Part of a small language model's weights: untied embeddings.
Each number is 128 + 24 x the weight over its row's rms, rounded and kept within 0 to 255. Layers, rows and columns count from 0. Numbers have three digits each. The size before them is the row's rms in percent of the matrix's.

# v: layer 6 attention value, 384x384, rms 0.0826, rows 36-95, columns 192-255
# o: layer 6 attention output (transposed), 384x384, rms 0.0748, rows 36-95, columns 192-255
# q: layer 6 attention query, 384x384, rms 0.0564, rows 64-103, columns 192-255
# k: layer 6 attention key, 384x384, rms 0.0555, rows 64-103, columns 192-255
v36 104:178168169082119117102106106115103132135099122134128142107089134075117077141134114118140111062125118105152146130135144070163096111074140131139155111130117148147108139119123146097109149113112137
o36 100:158144147081130113089133116132124141147117126096101159146110141071149135132117113133157148110127098161161171143143139137156117147104131175138153110144149121135125085136138113142108128091131105
v37 102:167124122118143092116083128121092139131138107106141162132124109161119119160159123139128085137109114119129105137105091142127114103136133142160108141118143150102116117133144162136123102128152143
o37 097:136121122133125113109083139145117144139155099126154185150110164146147115158104124157139159117142143126130097126125125126110110092186115147156151135143155149112154088107140083131162131140160150
v38 106:115158130144136129161122197099135147185118129127106123094080124093149146109120167152117079152142090130096169158104117125143134087145100128119159118106142113148124127138108084105127167174110136
o38 099:135118125130101096157124151084133120145105153105163119089142103096097152125179126105147120120128131164111062183133168143136151128097103112129136071099136125122118147117156134085111151101091108
v39 108:135107153136091123105133160111153112120148117146145164138054146120135131131100129142161106162146111088138143125114163110120123141122117098157117127137118142125120128066124087114141090110149124
o39 103:116144141087120148156131167129112088163130154165113115101096120140132135129115157126108147116153124153113107131120123151130143146136158086115122142135152120078134130131114182116139115103077134
v40 103:118104089130129170132116129126146110127150147110162118155121110180129100139107123144093099118139107160103102092142150118133085117080099138134098133187131125152143138101107097110134133126125098
o40 100:113149134111129122134096076092156126144103148132168093124115115118128122126069097154087070098121134122080154149128075123163128136113136104180110130097117143125111089144132145128104139151142168
v41 106:118150164123105100133175166159119108129151089120152097158119149144138092119107117112130111117151141098130126079116151146098127112156136124162094141127105132148120117093132106131128128146086089
o41 100:158106127142114111139163182145087144117117134108088118125086154160144125166096129131092131111144109111127109102135123118144127140112113123122065113096149139127091161113101103147130116097159134
v42 106:159118127134152107171102103135141159084119108133104160117170115141174135156171116131088094112166134110134173105112116106148138137136156114141113134098114108138131133108089162119126088171136125
o42 100:138132103141131131138114124145075108070122100122139154104128109114129132129114128161117120158172090137127141117155177098095142126159106136123131132134093138100069123099103157131094158109152131
v43 107:115138116133145119104099115108116131106183099140109105195127128145141155128080120149118142094156114107154135128143157100158149124143118122130130117166098117111130140106159117128083197124114160
o43 101:078132180132100112129146132184167137079151078124172098092122114131116143135111105107091138143127122106130149114060151099109148118122083124142128122124113109129170179111134134121083155124129135
v44 105:160120115075093138147118099101120152129080142108172122122127131118120157169117102130131119131074106153155150101152110133144180115147058122120127153127111132143141140160147126098155146101150147
o44 100:145172139153135158136132103156102141108139119134133158106107132090135126138075158144134143102126110117140126128133161152182130105098103140159124125165116150097121129147125104142149159130158138
v45 104:121154147136125137130077167124120129132149143074126145107153113134167143144139135139109120119097133123136114118146169181141165134116182146163086129081178150125119098136111109143151121082121134
o45 103:149136138113131130135115130131105121114099120139130154135123151096154118124124154113128148138095122127154132152135134143131190119092122119091140108128111111151166129127129098090164161086135140
v46 107:135148125096181114102148132087100140122109150151106101117106093108109098099142080147122144107139139143143153184116144148114119140140138142128129156102119122146119093074114159110109111152101143
o46 102:126125145116169145081089116101106121166123161155134127126091138113187136128134142154151136147127137140134124157115123084147128140130169098146116134114160148151152113167108113111137093179133134
v47 106:122172112130127150121151136139131129139149097101129071139087118152143137100126162158144135130115147097097149149164109132150079124084101145133101097101134153117123178134127149100163110150104152
o47 100:159147046119136135138141123105153125133136124119149123148146120121157135149160178128120105117147157080139135100113123125147141120111118139118140121130109127145055155108131117086106111118109114
v48 109:152108104121120121115122080051112104132109082099107125106169138186106116120128119132141129127156149128143092126143085103135068093146121107142163151124130135121149137158081168139170128136147080
o48 105:115106095118116131125097128132117159125145162133102121144118117132085095128078128098131123160183117136112100105144090108128089123086165102128125103132111134159091158106136169123150094134148068
v49 109:101160132124112091124107144145112111112133147060139158125113115151126117100183123126151132127147153166135171122131147157139127154140141142125120148132114150114141155116159124155109159125126154
o49 105:105182109107153112106124125147138104177131106146161131142140167136105094086104110095116154166105122099096165094127108149093125124113130106107157140129108114102148138116147112139096154150129138
v50 105:145162110125120121133122104114103146101152158131148109137153096079148128083104154142171101147136095098181169098136133150156115126160088090125113146139164097154148102105118123106106132145141110
o50 102:113164077148110148151127143089143122145140133139121126114096153139126111169125115135089089157159103116125113109127118095150172143113127116119085120120141158129123129169095111141076131131141126
v51 107:162146163149099117136135147095114096101159116147142100133098129113147098158108110158117179136170099099088140159102122132116091113111136142104118098187079140133131157150153136111141123120103097
o51 103:121142154165111137094143090130122141118125126156146087181125159123127108173110063127104139127152153103151158176137089105097106127129099157151116101123115185122085129140100152072139144103116153
v52 108:082108163169113139174089137129148107164141147075134103137177123125152121137167178176092144124137123142181154115093135149123143098091137147149108128184124155118130129116118139132149133124149142
o52 103:104117133160145113127170128132169110098114144121088089105132157127099112105160122144115108134153104098141104123136136140112128092112138118147144123167110151136137150129132128168106094111084139
v53 108:157125105085141092104132150095134133098117123141097157120091108044115102127124183103126118118080129105140158138133074161111123131099144164152141127120086087087127122130145166094124115113142124
o53 105:168150175142114129136125113098135120127096121139094144123152140101154136151093171134160123146149156156173131124082128114175127099105105142126152145102142129123160115117124137115161154085172128
v54 111:146087145120138149111146176117132138114174207158188192094088131146171086101104128082126130075097145109121128123141116130117139129157162092145120138157175138110150103145104122175131148129087110
o54 104:146110151107151158095161139121154169143143096093151119093160141137194111119118144140148113103094157150127136146110134145176126146140161103132152116124138121163155107169141124120118111155135070
v55 110:151121113122111128090185107119144135123153136112102175118118085146149135123122161134105155133112174061124129143127139153111142119118177116118138116129069144131122121108153142111104098120064098
o55 105:089112193161096061149182093141123115170093104156135136151094122128163117123131133141127133135119142119155132131115118137142135114164190176125118151150126106135108127154130099136146139112152119
v56 100:109115108132142106147123128145142126139119141120140118167149145094121126116138059139058094147093168140124114108092114159113126162117145142120117132115135160114141107073108146123119132134131154
o56 097:133095138149123123148134157175125053115127130175140073175117116118136142101057110114110114098149134176136107095129112134167149132141144121135152116123170172119176117122147150134135133107100169
v57 106:113127135160141142163127130112182137121167149154142182137142096143120119095161133138144152112119129145108126122115153135169129082101124116135130165151117114106177121105158130135124131134095132
o57 102:125138133133087171134107137140118124133100184101111120139101116142121179101144125151153144130145122122122156120099167107165118094111123108067162156120115120122147150138186118092126156132131125
v58 112:118152126155138066133076148104093114137180120084161153111112159120117155149148103133104106120121121126099088126133083131131200173115152064123129133158139150119104122155149133175090120132148137
o58 109:134158161158107133177134147124115113129142132141117106122147137151101185147136120144147150121117139119127130134145130170146114153103136063115116138120148102116154093072124116120095092165135134
v59 108:122085126151121099131106125134136149100106139123147154139161123138129165151105142112125141148120104140053199131138114118114154126118151136135136127102144133102147153083125079129197162109116147
o59 104:141105125112140127082109109155133079106141099157127126120158118122143139102124138122081106108164131130108118098124120114081125090105155115137127131140097103096125117141162164118139139101110159
v60 108:126139103137117097125121106140128106136082106111155152162130115149136138164134137147106143147138094148086110134144137135162060149107147095116161122155120092102146109125118162127121099127085130
o60 101:091148189114119128156119102167117134107115130122141127098158110131157144089131148166125128162163118094129151130139138107155089112093138120157097144110139109112148148138129160165144129153143163
v61 107:130113154084133123167174171159132108152167147139127137135141120088162147127110096115143080166073102110175121131179167162177128124142112132108124165169124108115120131142151112091112091124142119
o61 104:115171117139113150141166137174159144137172154101140131085138123121135122126100137090132111171104113117149102091130142141148179144091123159108072163153140118135143136134113102152152157159134107
v62 102:112131122148090100139084129113139107170171106111121108122112160078164112108142111150150115146108124165145126116144134128145134125139119104140154139099141115155127190138149070129168084133101120
o62 096:098179149113132143145139137130119086178124161097129087142134106114129113132128127100137114124129159151146176147114106142103118080172149150139131171109146106141089125143095066105141108129080149
v63 105:107082118127134152080163120074111166162115123109122120101148176186151114115109131061112094101111090137118157104120120150115138094121082117128127101118107159139104141121127162137166137144090149
o63 100:149089119098135089131127126122122167111108095116131113114115174153127139149147086148158142117113142110137162121143073162146157112101136126133141165154129172136122145132118152103146064117142140
q64 094:126133086152146154119108144133142133076103131157106138104119067138132110150138154089124121120155104120114128133131168115122058137151129114125096118135194101116120161160096136142159088165149110
k64 091:163158124128082125118096120146137129119149170145108150127123117145155159145130149112113085163144162120089149140086159148137115138169144145147135116135114098136160132161107153128134120156113086
q65 098:111113150095108129132094152102136145134167080169107126091135114117135124153163106089136169084113122110116110114160163140105092168149072103140121151143103132078160104168166134121128130137159134
k65 097:094094116153132103160090098100151091133119122179167140141156149121137067154150136151096145137124133119107162137165164115086124151133133138107127105130134111091085134152140135131131162148109168
q66 090:133158151108172113140134189075123157147159118148096107125127161119120134165150133116125095108141132133147123155095117136131135102105122155147118172157126120145147089117062153134117144101133155
k66 094:145096133091118122119148113155157125123143112101139111122112132089107176112122140149169098125135141100130147130094129132090137130116125100138099125178121132132074053115093175124131137150082125
q67 096:153136134098107136135156092101160116119121150124124130126122134080112174094087124122105110154147115134138125130135176141147123125113127147140128154129116132118154105117142141146122116105165137
k67 093:153109117110129116162156148102144122099131086123122157146170107088155181067132140144116144180112123125149101140139136157131149121130069116108108112146129106122112091139112106149124158144148111
q68 091:128088182117136092130155136112155153123107118102140106117151128115151131108099123155101163118166119106106084175129142159105125115104104138142103111135117146090122118096135135139085103186103146
k68 098:138140153135150131148153099089171141115147137155097112146164142130149147112134139124115126116104130110112142135080158110140171126116158149154143105129135145106095094098110154165151117119097099
q69 091:126157173161088096114121125151125150124100178125150146135108139119110127103144159139159123100118137122149129133094139092151083117052141148103129150139090136138145083141118139157128125191105107
k69 100:126123119145129136123166163141097114118165112161132151156143145131151104077154128123121158164129130115107127163153137148140092132093093160145114122117137142129114125156109104136134117154116118
q70 098:097094109130147117123138163131141114135124138120128111147150108143150098127124104132090145085144130125121099115090160102129153101119103150100109095143127145152111134146156096148127095194147121
k70 096:145142136106118135117166146101119145072140128154093122128128127131160128150133142118113068122061107151145100095131151075177108088134136137110154067125126108164149131128118118117119132110090121
q71 095:137115106119124148138127185139115090158118126125123105152142132100148069147127133142155135094111151110142127086099136119164118114157159161158100191098129148163178137116150127126048140093129064
k71 093:133127137155126120111114119117127143109095120073130105124140144149108122171131149148091144125091127077140105137087133143167084127150155134140120136147125125112144148126119084105132152098200090
q72 101:150171131130118146118138116156103166135117195115131123102127147143131191135134185121194103131091106174130147130139144096169131110094160130161145113125138114119108118094126081114117137151132141
k72 100:108138118143137129109150154134121173163100174095137102129094125128124132141110133120135113131134196160136150118118144112162151159119129095165172168105144130137149116132144114152166099163147116
q73 098:091105129096144126123136103120116120127183142121133143138091176133111122141120149138101108108127118183104135145137152104150173135160139083152106149109082136130155107191126157103121128115144144
k73 098:148080132147139095114169135116159135156128094149066124109123136116079118091104125157125136092132151139149120122155174135160105120167143114096130135149096151092141088145100103099131117164135137
q74 096:135133153127156151147117134118166119121128167138160155140163135115143152114132120138137132116102117107156119116117139130150105119115138153139118140096131139114071139080140104132097145173115182
k74 096:106143107115112117164115150093114098129149152144118150124109103160135136102148087104096098158155106098164161098084139107122109138097139157124101117126140089135121128099113112131107125128118099
q75 093:150138136142136140126078082132129109134099136114128123149117150128107120147120157104123133175107139113099135128160122128120147143101136157103157170094152138122175160138127135091149167123126113
k75 097:134158114128133167131080074103089157129103093123174139139063099120114128131114135130139181165141139094140131157134065148117080108117101152140166140114124161154148141124150092108144127153150106
q76 096:131118159134192147101192157111123136110113139110139139120121136118137125149083130090128118136137117113089134124137130143126127083099123109090145157110169136199108123112094110127073094089137112
k76 099:154159146116131110143142144141097149146131079152128108112100118104171128129112162043166154131139108135063113125142135112140122113138115131099126148129188146145162122144135110120093141124150122
q77 100:143085138133132098148133119093133181142141089125102113173138078098131091176157102110136145092124130154135071096148119130125118107115116124153123079173120145137130121107136120127127169118072118
k77 097:150116141131128140152167168112128147110120146131081133127145119121167116149143140137133125036122147169136107134157107116134142094146107140195170164141112119111112149091118145108137137117117097
q78 090:138119140138125143127097148115115114081129117094174080125107134160151131150143116103142142149109123130120173113142137108126126138118129164132108148113101150098116114172128142142152125135113171
k78 094:119116150120126146139134119124121115133107093129158136099114148135145080134129133113123161157142119070151147149119119149127126135164122133105082146083090134127128137082178140126133123135130190
q79 101:120114125110132136116115171082105126118113113138120125162145131102125113092114146123090101114132116137127176076154117091149193165117131076111120077150157092096137123147099082130156144158083114
k79 099:147119129142107113104141126135103138134140150129118116145144078101119173125119144149123098133135113132097092135123079153113119097130149105155120096154111100146123162139113163129150126100076191
q80 094:139149142088136149139155166146138119121148119144114137127140111122116140133108139105130125077181112128167152152135137144133121091118128114112147104144163104138144130120111144139170120130109126
k80 091:151083097120134133085133139161166138131108140141132055111130129108108109134148094100111103114100112108109136104122120181149129126125183152139127095134157125100123120130117094088136147129113101
q81 097:108117144123123127111135145132137115133140137104149166158134113126138140060164142130128108134144129117133154173112100153145123099121084146143135090120114125125104071168125125125123151153154145
k81 099:129127128127128143142163156129154134124122122125139132145125126083102133033147131147131096125137119130123153172090122146144106115107151186128140117106127169110117091179159150138149137112101117
q82 096:135101136112093111130172114119134120147107081091157122145117111149135108117125123123119118122133117138085146144108102142147123107086152109090140148134122201113097152153137137125184115141115113
k82 098:091116126061134095139129116165097130128143138084139087151123115142119116136148144101104059134147184103102149141128109141143145087172115101128098122092097131133119146115177145107107125119139115
q83 094:126126158141163128096154108089133100148096151202126114127127116178156136112149120134133155129164126099144135135126143143142101097154155158155089089146075121106065104169097114160154152193124083
k83 101:151119136105113112107178104149123156115123130194108149125125166137154141179134108113165110157150147131134141096118138111129118110131129140150148085181143139101089101077099101145191101151126103
q84 094:152094110126144125101170146129128112107109153097125169094109110150162110143132106127141168156178138164098127125122157088125143154117158070122139134160129154142139090065139166101141126111149152
k84 095:169083147120114171098147139099102096124161155090119113104157113143134080144148133176121117107119138147117101165110122140095137167104110135109149162105147113087095124129112134112159125119107132
q85 098:125125161128175105126132115088140152129090154123125131140161118174144108103146118146083091090124146146111102098126148151148148119141146097078158106148136120121154134141129115123126109156122178
k85 102:155115130094106103118156106127153166101159138135089156132142146157186155133143094186127122124103159118110136116134130117168096137153138139135099096166148174107134169152159124104160111154095112
q86 096:153102135154125120109145141143101109104120136123124122107117128121129173107128138075139132124153103134122117166108129107132146113165158073104138107103138146157129093131147105200104103171166106
k86 098:150099141151106124065150138129102099114099095116124116114110114144170088143118100103147093136125078147138146124123110145120116117137136120089138107157120153150128128140114087152128106130092106
q87 099:173102155125154138136104104151128135124097097075079132121136127116119095136108133162163115157118118129179159054178115133169117134108119131155109080164142131130127111161128114115099106124101145
k87 102:161107118076158114118102140143130127099121111171141160135132139101133120163137100091124148132134166113147125101142074060145154112132114159134165147104142104107130129125134086127126091097124106
q88 094:141151155101151139116131098136150145104130097127141120121127153166143118114093140136115157116107126154142122110109127167142109100148128136156142156178156130137169126164128121180131102149129111
k88 094:157145129157172120147148140118122150077130096120128150141139129099136111129089149142120144140129118178114151105117120110170120103154118132194117134149113099108223123102096122130127133136182115
q89 100:112161104103158130130135126088111128111175101114104109091105121136072112134104138182145110140109138110144123092100126123125143164152140109139143154121140130132105158110147116141102197106164102
k89 098:136130162125137103166093134100139160165120086127142119117153127154154165083111117136117176154112121081147127123149062177162137107110136098119110171155144135098158131111127123133137144111143100
q90 096:112152168135136144145131120152115142107167062142113076120125096123142099116148178092131105123194113157140164108124107154152077062111109095172121148100168127133139096103158109187148163114152169
k90 095:117125156153117127119134166111157144109159111153121158094125131118162153084132122137122108070111110129128166161136089116122093127123106153157103144126178142110131102126122125162126167097146106
q91 091:086150125124127105112102137134144145139152086121117151100150112098126096119142106166117088127106142144144170161108138164099118133109134151142125107129141133162136137112127127095143160138077173
k91 094:115123109085156098108115157148182136131135168133153154127144118138122123098105103142135094178128133116172143167102132120141123108088131104153139079141115162156113164124145108117104119115116121
q92 091:147088105124137083137134148146092175109125155166155104145097121154196136093162113131170125155119146113142101134153101125103128106182117155113120076128117108133166113119125135145172153105138125
k92 094:096117114102115097143109058130137109132163114112165099114154111087127098124130143151109088138111167125155122097105112179108144130158102163069137164121119115118143083116132107106115134162151108
q93 096:114120121116152112122110155083164118119123138134121114094103125126086118113137092162129093126142110096100142129101128149152142134139133144145147168152126105078136130113128124110130138153131109
k93 097:136142115096132120112148132091150120105125141167140143134105119148139149113174076154122103204145110097117110107124133151151155110104159160121135157099145121118130140103161145121115136111142105
q94 089:145086099141136092081111106142126104092135107153132130091094139134126114117170091140153122141141117120139130169083134124126097140138104104161128137144134110131134120107091117131099101127143100
k94 088:152134102096137117124163091130155108122111147134126127128110117120141128123111090155195098165152120156128156144189124113138096156128140154108091129107115117152139130161128147142115117121150168
q95 092:119151141118151136145132132084176040154124109124139121151132152098126146114121103171129113150141151126121091099106118119169117156117116066110159102140094169082110125115122122112101144117109134
k95 091:113126135155111148130128161104119128143159132073138107151107136115152106127136104131105104152146143144105125113093072092112135128109082099110149172127134132074144151060122146095111096117135128
v64 089:093119104101084088133113072122117121111156124089103118108148115116158156108191150130131157085144166133149120138096112128111103112124187147081130090097147142127120145093165102120091103139128105
o64 086:205130124130093091115120096124106165060125148161163132115119177126116156103122104123086148140150124142127103126085160115109130138123120148109107103169123114119110129107094103115175101111076180
v65 092:154106102101124140143127102129151094083147120145127127133101081109147135143153154099134078105115086098118175134114125154123135157158098118121128139126129114140118150116130146129077124135118114
o65 088:146142174149127117113103101160108157147126107105117157146118080142121100145121118173140128161128125165159098126109179163143119113176127160129102077120114127075132113112146131146176120144114166
v66 092:136165173097130121092097098165112128096113125105111156091103134152145117098121122100109139109057150156159068142146109151131146146101143138104156167143094129133135163128109163147138128082114137
o66 089:162148111134147138160098098139104133126155123112121121140116121113151111149103091128182153137140124107120137127087099141117179128174143163073131135179113059158150122142105125115102085104136121
v67 090:125143132137150136125133111083123119137100107149120143122092119132133132115163177119098141138190142110120166128081165121122135146117094166079099123137114061111131150096154138127154126095136141
o67 086:096165127107145116143141117155141073171145110124135097168125101142094138085154139136126142135142128155130144094147135111121158128170152109139158106134094129138179136151125124141138108135123116
v68 087:152161113133128190124123092152138088158101123097109137102113120118116153155120139106100146183101155120133118167098130143135136114107080159152140119164107117130105150144138118108155148136132131
o68 086:130120122152161112132169065147131119077134126110162116138114177100103091136123139091145143144087130120142158098094114128175107127125146102135171173116130151130055140132128133135100120119112100
v69 084:103141127121134097140128112080116126114106132124110142144117152124123122141169128100116101124188110088160107138111123109149121108081153169123147089146146142097102125108119103128134139175138134
o69 084:203123098098141154125119150115159145138102145121155154123136168123166154112138131131166155122138126144139155144094151101094166169116132130127118121110116117145148177117124143129117111136067107
v70 089:149097132103110126111125118139109114104153136110079128124153136128136127140108124160099143110136140145124123117146157157132158098161111113146136117130129117134096105116083131147140136080179112
o70 093:166123122110111124134115111115129160117131118126116132121088158124107113166099124100143119132122095174120131153128120105126134103106129123151123143141096085155134123188111129175147098152151142
v71 090:106111108142130137105145124072113127152127127118120124097145133114125113097115100143173136156105184172153139135139141146161109067098106145152149100151096092109110106131107115102112132139101102
o71 087:113075104119141140142133137153097132165086125131092158141127164105136145126101174069115173133101166140117128123139172140089097127107150140154133155164150108083145140089116099136145089167123120
v72 086:135168137146116156121144150146166132167160119109126099105124091134126149153151141179147134083117119085123098074120087097154111089143126122157129120134157150109174142093094162151097106093114106
o72 085:124158084161139146115141167124174159133097090095149153118150120101157164102133091156135105143125149135171099076079137171131123108113071150090126111150121098118130158155186132135098126109143111
v73 085:119097090143091116088131137142170103103138136102146097104155141115119145112134157159103134123081108066161141125099114095133095120091105125145138147097117128150099128149146155134098073134122102
o73 084:172109096125126093130166145105122128119083125133080131079123146101153108100156126144111119128174155164124122102148152121121161146157122035114080136132153172072109102159134133147121116086094137
v74 087:095144113163120147125128096110199104129113093135167121128172152126154106151098124164121155125121167145081134108136075129110117146122146165126136144129151131147114104123104121111170111142113110
o74 082:124120149105100102136148097129110117111108159147116075119157159134099114116132143134120120159136113089128129158094071117130114124117117150161091118172139126150142163117110121112090139132097156
v75 087:112155155124138155081142136131101152121106149152151090152188124131120164115135166134123133096133196097148143125113141138112122122157087088114098134135152133145125110131143107112093158143130127
o75 084:155116107116192151123141167154156129118114062114137123133098127140095138132137120129158131146104156140148098085156139126109096117152109120195148116146136112149140147104150106149122120118156106
v76 092:157124128153134118113141143118092135167133121109129081140053136104084111119137146080114110141104117096154118109138138126165139115123106151183131110141146120123103108124163150102120108146151165
o76 089:111131116111119102130121107185161186139131130136137151130110146134128088105116123152148134112110143114174148131119137151178109119103136110146163122143102108115119168132077103138118140144099140
v77 091:081129116162138151171111123115138129145135130118155108117146094118150131118155148128101119152144054155110179128110149161113127196097104095111121113123136113152119146124093090136118150134142132
o77 086:138103139120152122098152175143148121147138105140171137121134118147096129121148139124098124136105112124089092092180100139173104143144175107128130158118144176129121141130122155103100167113186158
v78 089:151130125164163124147120131152146154136112123111087123136148149108112107108116100130100102066181109126123098099107149145141111159130139135121106110122114121103110143136080159091089137151098118
o78 089:156093085127129167144134152139126111073145157107107149087120109111141166070165109126166120122141104131171168156166139147119092176089103118122124115137126132143076112103127112130107154127096154
v79 093:146116123172119117120095111129129173098163143121093151112115143107108096101186133118116123133103085119143089152129131129112130168132109123154153139128122127164132125130145112091107131125117128
o79 085:077142166103083181131112126136119146152136126111145144153135154129116120092115169126129129141102136128123162137099135100127118123115150127138125135145150089117138123138128128111148142113088138
v80 086:148148180127150132146124124111089125104106149116129130103096107111175137106152149151107130110126120109107105136106117126128104106115114107136164149115113126145152119105120119145125136129104127
o80 085:170131100117098164152160103134170105102108192153141125152150201106099160097162153144131128122123104057177135152162126188126156151125161089126162116143121140120158113136152128141153179126137120
v81 089:118127122105141123123167153167114119113132102133113128129109153116134080150112103141151087134126114103127122077104130120173154141136181098082136154114116119137174147113129098117120104156143100
o81 093:140113152103102119162156080076135149145104150146151165137136109131193152149171106119131123098131122106117077162129115120119125162166117115122093130147097086123122141147147137137137142111110129
v82 087:107142131130127147148104129121156127141133168115129153142098111112118105133111142070103129176160131130129119144117115122146137118138173155110114134105131116119143152160154117169133122138132151
o82 086:115105140117139103104132158127135085145110142105171127132128149158111151174123138145147111146151138147159132091121151096159142102112112103127141138156118159151069104086126135127125125155120178
v83 091:115078143150129141115130122137129128088101135152165108108149131108118123148131144130131138145102120107125143126141138161132157131139118148125121154130128131142098082141157149149155167144167098
o83 087:150139123100129150101088121138118102156132218115135148119084123130100114142078144145104114107107125124116108119168147164153145136123093113139136181128096128134161117144092113095143140113124184
v84 091:101167109170169102139164118118160119135116100124121114135115118179170128123151138162134114101179164121130125140098181147107102153144122113132101151162140137165124160141149152149128151117078179
o84 086:098138102160103123086123089164125143116148114113137143117138112145091155150148129133102107170132116090108178132116168097063151127131136124136133112160087106108121145155139118145110137124100104
v85 091:131129133154162126159118152123118148152119157104126115112103107199080147114140161128146090149130152136168143161121128133155150104130152134126132150148129155111144128146125153165131122130104087
o85 086:135151103121120043163142129127113108140126115149113158142132185094149105157126093099131113091134103099155087102146116137106156115122080126146163129139139085135124133088100146130141169114111105
v86 081:161157125123090131120131111105133131147135144132115098153089110165101140159134116158143091118153055133123129140084170163164137149100153117126167170147116152107161066133130111123126169142129145
o86 082:142120074138111108099144117120079121138143104162135126158123123107181137128132126119130144137111099134117136070132121133163115144191124146104121151171144106155113144095155101117128184162108104
v87 092:096130120113145149098106127101102151156152167093137166120104116117126092145145145094139108116144121143105111086151123134174125169139133139152134129091113077147155117066155119138182157122157107
o87 086:146091141134140107104075104143165113124105104139147117136107142104121136118141106167150129094143137142118142156124103101147131133099103151166170162169152093105154152157113162126130140158153132
v88 091:133107103119147088179123163164115118154140098155096133167113116169104163125130102096095129126091149161127164130121093182141163149099154126123130122129125183116134142156143083152144076117118116
o88 088:143183168155147149137120138123111094126116124091139102133113134127150153155138115140123169125093130108139065123077115145096162149131128122158140173126151136124052150090116125153102123159172122
v89 090:115076120134103096148098117144107147124145128125108133108153162134115101182128107103125098144130129087139092086137136111165167189159141130116119148130143111142094139167119112144129101166140125
o89 087:159168122122125144105176164155088144107128105083133107132147103128130127120097151129174120127059129107106143146098133121135127139159152127146138118133136120142107165148132147131133113095096115
v90 087:141187141126189143130135132101091101145163186122138159126087161113120146139129111143105125138090127163139136139082130119141091088108107154110132106148128145093110135168100158155154202118158149
o90 085:139156161120130162074154110085188142157105152129125120152156157095128166104078141158165123143151110144116140094117126170161127089098163160116127155120128157170160106129096118146119164117099135
v91 085:166145123143141102097086123123113137157091185117122114099116133101133136126116109128103101120067149108118151116141101140172158166121170108110117144104153132108148158139181157116108157131114121
o91 091:110076153117120108147143160072158143136154106167098133145160093100110116147117160127096115083127114091132092110107135146133080122168111106116108139148105130101100079155141141170106101118120136
v92 090:103159105112138119138109162128164123115145144155142111089118127104136124076160128134122110152146150099101151120121151140121118088139114141109122131138130110123118120136141093098133106127110129
o92 086:145138092129115151128163154084129132142129161082164107124172127127107097165148139111150165097097138126126067096130105120149141098093119153122130103104130155112107117129136099131122134138132084
v93 092:158118133102105149095118131132148098111144150147171131085145110116115136105089133112126107094104127148115147104129195110135122097147098097113108156123080156110169123137126159114146097129121127
o93 089:128146080118165133159094109117119155152137136104070122122143114084145131153149118116168152115115172078141160144159091115103125158125109115088125129139122108131150134138158143100097119127155103
v94 087:114107113141121129121118084127122161116130107129129147154066125117109156136133114122098123119111128119141145157106121109141162130118114126100085151152157130111110128117090127153136144166121098
o94 085:177105107111173139092072106106121137130102169128112147102145128117125117097138137155119111131154145148140107109126145097150129140119137140110144160141099153115077101067163095089122130124147123
v95 094:081098132122122098116111097108134149116132151131149116135133130113121155107121144139109105129192092119140115120140174092112115110125084141125155105157151086163105131135132116133128068158167134
o95 088:134107123159137162133100151111107119089130121080119127119087147143104091147103126142130125109119139125145144145119106143141145160088166094140147136096085145136144152092116145117122155134089087
q96 087:105142149136111127154172153119103131129159141165100098137113138149077089089120163144148077147120176125171140143138131116154158106099181144118120203131121101137166143121148117129094136101118133
k96 092:104147127109147145128139136149147126129159119114058131134078132132168123112095123134156116151137091117103108147112115136118131110188139085151132163122089125099172151188138070137135115168163162
q97 091:111128102144107130166111105125126114117118119082186152143106133153134115133101137116123138141132104106149138085175136154141105108161123105113087117113133116114104165136131103072071133092141170
k97 089:097143121173162133123108121098167098153152144135144147124124094095119136131113156145080151126130119097125160101111148136140139161130118149152133151144153108141089090107076162099099124125130152
q98 083:180136118092118107132127085162104087107140149117123110111144116112150135136122129161109112149101136143143158112131163164114143131065138120122143156120108150148102122123106120127175125067145141
k98 092:153099102097125115128138130150154073091155166082131114121082152154108152066098131134082135147089126149160106119117135138082142136131124101150117166127128143148115094117141141102169150114102176
q99 095:121122095107111133128137108138102178129139118117094159109145102128183146093135138093211145125117109140156114134128136168094137120152092114095139050116149160172116130101155128135146077130143087
k99 091:108114121153142158086133124168151133129156113134128122125129122106136112110136116131125106151108127117104109171139122076162134137164114152107127099113150148116178149127144095126093110111127151
q100 085:124173104109128154130070143137114126131109161133111098084118089131131127109116158156120128112115091104202105130139142141105116134140098164111079132122099109144126180120107095106119115133131130
k100 090:143102148154137132106118143152176120133114102148127105120087124120123134144098089119145153130134112070141151118137117114149108163170132145129124104116116149114122147153108142172132096127102078
q101 083:103167136120140162162133133142146082145133139129118115116104160136099097160087144152121129118111172124091113106112116120122142120109119114140142051131130137139112144146161156095142117125138181
k101 086:089081112108123142134128114154105127125129123159109106100115128147114114159116140110140158142123102150120114125140156131118075145136121058126122159097072141114154123097141089126149150176145136
q102 100:174140119127100131122130114122086079066086146100163095097117134109137144104136149155131137143117151096161127075138111125135146156100150161143144135130148158142127086153124120123121141081133090
k102 095:124149134157163143139112124131112109122115111069113100130135146094109098127120161128121153140100126123165121146140119129146170117147102145122143166134145142165160125138152118169090098131122136
q103 097:078125144134129141154105121153156148155151120122148137096142122172100123096130155103081135127098114160099133148116131123156144140145136099108107078110085141133163119157131145111164117124153185
k103 090:086123163154126111083111160087165109122103124161143128113158116128109158076095117146139174161154113129091122097140128127082114125125108125109145103108099136143155113149141114162169137202135148